config.toml
hidden_size = 64
num_attention_heads = 2
num_key_value_heads = 1
hidden_act = "swiglu"
norm = "rmsnorm"
norm_eps = 1e-05
positions = "rope"
init = "uniform"
learning_rate = 0.00264
beta1 = 0.9
lr_head = 0.01
batch_tokens = 16384
train_tokens = 98710000
dataset = "wikipedia_en"
Each number is 128 + 24 x the weight over the matrix's rms, rounded and kept within 0 to 255. Layers, rows and columns count from 0. Numbers have three digits each.

# layer 9 MLP down (transposed), 128x64, rms 0.0941, rows 72-86, columns 0-63
118124135174127130137096129118089106111095142098139102093071164103151170076127116152118096111144143104107123127158093162109116148163082103122119138107133136098160096090173125080093130149134089
114125133116098114114084158121132094090147120099091134141121103153122126151146095123164126119151198092143152135162128132133138135119139108070116120113110149125137171102204122139153118119093124
089138135113142114141137123139130144130127128101151064146122136128104161159140139120132075122099129118117127109114155072081101123185151119085118151141139114111122118144172126128089126085112104
119121175142111152101159108154073097143121179130152102130176093137167156131156138128087129148126124126142132072134103107150133124084162077117154102138143151144105089087109130069128146104100139
116157105093111134134144135110097070113150157118101109107071142116153141098140140094147149143126154096095089131154152107161154107126067136125113157136102144135155122157158119125174166113130134
114097122149143093137144144109115110115151149126195157123152099110135159154140151113131099115099122144139145161103109107126156128129124112131182041127088091122089114110104150114163113128129114
107141080097145134108092147134116118128097104116145141163138156144126125119124128106175119118131192106118139133083135141099111147144166153114117105082104130079155164119167115127120124128098106
127147156047106112110110131108094148154116153114101127137167117136122168133124142111073151116145127120126141117093133135127153140119097121106163157114160149142136119109100116127121143121113100
173139138116123135128115140103135122151151122115118110143105128195122139116158099117106122105129135107110131121102064156206100139127116152138172111132088132145129113125096131097131114113116135
148115097157110136143115120110118108114123176154144145122154158131141181142146127131121085097159144144130089128143048147151116136140123108156113096146130157148133125118157119106124145140169148
147096113131140113151128118106131104123096148079132143151116115131135074140109110129151128100142118160098184102147165115100102125131161168155079093147099158137178141073140146095105149127125146
146103082061102145141145145150105115126143084139148121128163111115117154107104099130098110093128103077142090148124142127155120102120132101183146169136122103134200109146149148173127121108130172
148087115129132147148166172145137146098145119147133135153107114104129135154122079110154163162119129085132132150089094088111113120166098113158138119114151134127106118138168127134190128122123153
130140109121139138131121090113107136125123096102106168118117107133177158102102154141141134149071101126170176143132121163098132114099125135089112105112138153096132104113091142105096125143155106
127132120142117119113104109148133086126082137132103089129138114096165126092131105144149120162160080162158139155139153176138135119127170129116151170157135143071098130141089152119122099128131121
# layer 9 MLP gate, 128x64, rms 0.116, rows 73-86, columns 0-63
122109099186149092116155105117163146104119139135151134131119151097174122117122128092123094157114189131145102096085124123128138125123120136135112162176113089202139131135140128154134103123106134
141138098133093104124114091103112131135091102150112129167084126124130134108118095113148115130186118118133080138116124084133103138097134171119118120155172117127170100141154126171139139116128135
111084139154096110108113130147114113167187141081110188115142111122132126120141089113126135141150176133148091123166147078137125151109125119155087144083090102117155152159155165138136134122104130
138139113164110132104142132120141128138132119103086143222107147112112148093117112100160098130113158123100117141149103104121113154124132142100074118143116086105170137116166103164117103137141179
178123132142151115098149160120120130140125147118128112172155146176118150102154130147157176111150117132124109105101112140117128102164107128105135133113169129141156081143145120132107120097163119
110122134167118127128091130155136090136171101115156104070139143157134148114125063150125141140135144131130136084148187125142114101115126145154136151112122141136143146139126103166146127145120126
163113140111114140176172174109191133133073114165131123131121075125147131164136109084096130164121124128131112137128124108121145133154088097134096130138122084118152116116098119134103150125087174
119125159134163132148170157106126135135128126136112084141122103121097136141110098136127134112127144141147149146101133061130154136136130109163105141141147108138124122129113135190103124108122171
117083126153147088119146126136114133166090120108083105157127138133134162150100115129137161132080124121134112127113151121130125118153128120128174137159190114114138135131158108147133102137140161
169129131129129107129132143138151110164114151100128103164150112137122120149146052095096134145104104157148124105154116120101137142153144143142057103110164151159140109130134099109161157143136156
164167126141197094150163171104161135088145152158120085122083121113134171103175154099131127079167151115141130126115170111109195109166140127098131109113119123176137110156109108157145097157142170
139116104150112110138135190125146111120136145105117144122138084081080182128107094123105146124139117122106156149122154092104157144177050091135108135119138085109121138154134110116102073160115141
132061166158113146134140153140114113098149144176124096106104122115117121131102107122096138121166100143132098091133129107087127095127051109152146126094115125141129104133145123179133130132144112
160167145141120143111107147174152135146103168139130085138141154097113139137143074178129149133136114169123139126131168115169146134149104124148123148118106125121108120121137098119108133153134169
# layer 9 MLP up, 128x64, rms 0.105, rows 73-86, columns 0-63
165119132145086140145115121107123139130151143140113142091137194169157125123152101070139148133141134140099113120094113128141133143113115137096113124123125158151100091061130146075122138126091162
170080140129152136093153155138131140108121135094160181097119125166171119106122118121114109149146157128102112124107107142140133126157133131158133138098137084153135154154136123144146085115189159
155100112118110188175118166129188120101106132118161114152158127113167112080141148138128115154113117129165135113147176180138158150078107146078095097128130147108128116123140091125117088079098138
080085084134133120112158096094129155163127146159095137099147121139097119166073140099091105121111140120120120091136135138113119138089129149113107122095137107116130121115110149177144176136170139
123147164104115120104114157079083150131166118084119146118100098147140146104086153135133125129165163171142143113126098134137084116106139101122074148109108134133118139122132148168121134097133159
137164110155109125129169121102095153098113156135109128118097167131133112094115128114144098123124090111116149118096146151112118077141092105117103158094121095105113174126126125152117140132117109
118153146097156140143135160104125137143100163127192145105152085103156127115139116119118135144099116152143097143131151113125120143123117123141088082149134119130111128120127107129131140168145170
135139112118148162112137133103125085104132166126095123116135142135080118088134108105126129152121099151126167154117124106080132108134130106067136120142158098117085145101108176118152115113153172
129146129143150113129156158111108143131156118130094105126138130152136172117147074110146172124130152161135091131171113084144125119136124142139180130192118130082102114138131146135121139158123148
155108105160104152084082122137146138112124092146180118108112105124128140105108183115160104171094111139092158094129147109139119123077120114126132133106123084114075120100116084135093117099154123
161132059115100154162130101141144102118131139105114168098183172119126146123126139145151122131100128115157101122155130164123053162165132166109131117095140127099097120099129151149142129104082106
111131093132149140150152115132152120118096094146116106171140136162127124103120109097154086107140104080169128143120095101130077115105147154092113112163115138144148110120159143160137113127063143
152070142125186123118109146108136127123130156187097124127125117127129081129077103135090126103130133154127132101144142140084124112134084132155136133086120127136106146089178078125122083123135112
151136129138145105194159089160175125132115138129119168127105132115114127125125081114082122144155101135110142108115153105107141118091159131124106110098156139106152152181108121117142105126130150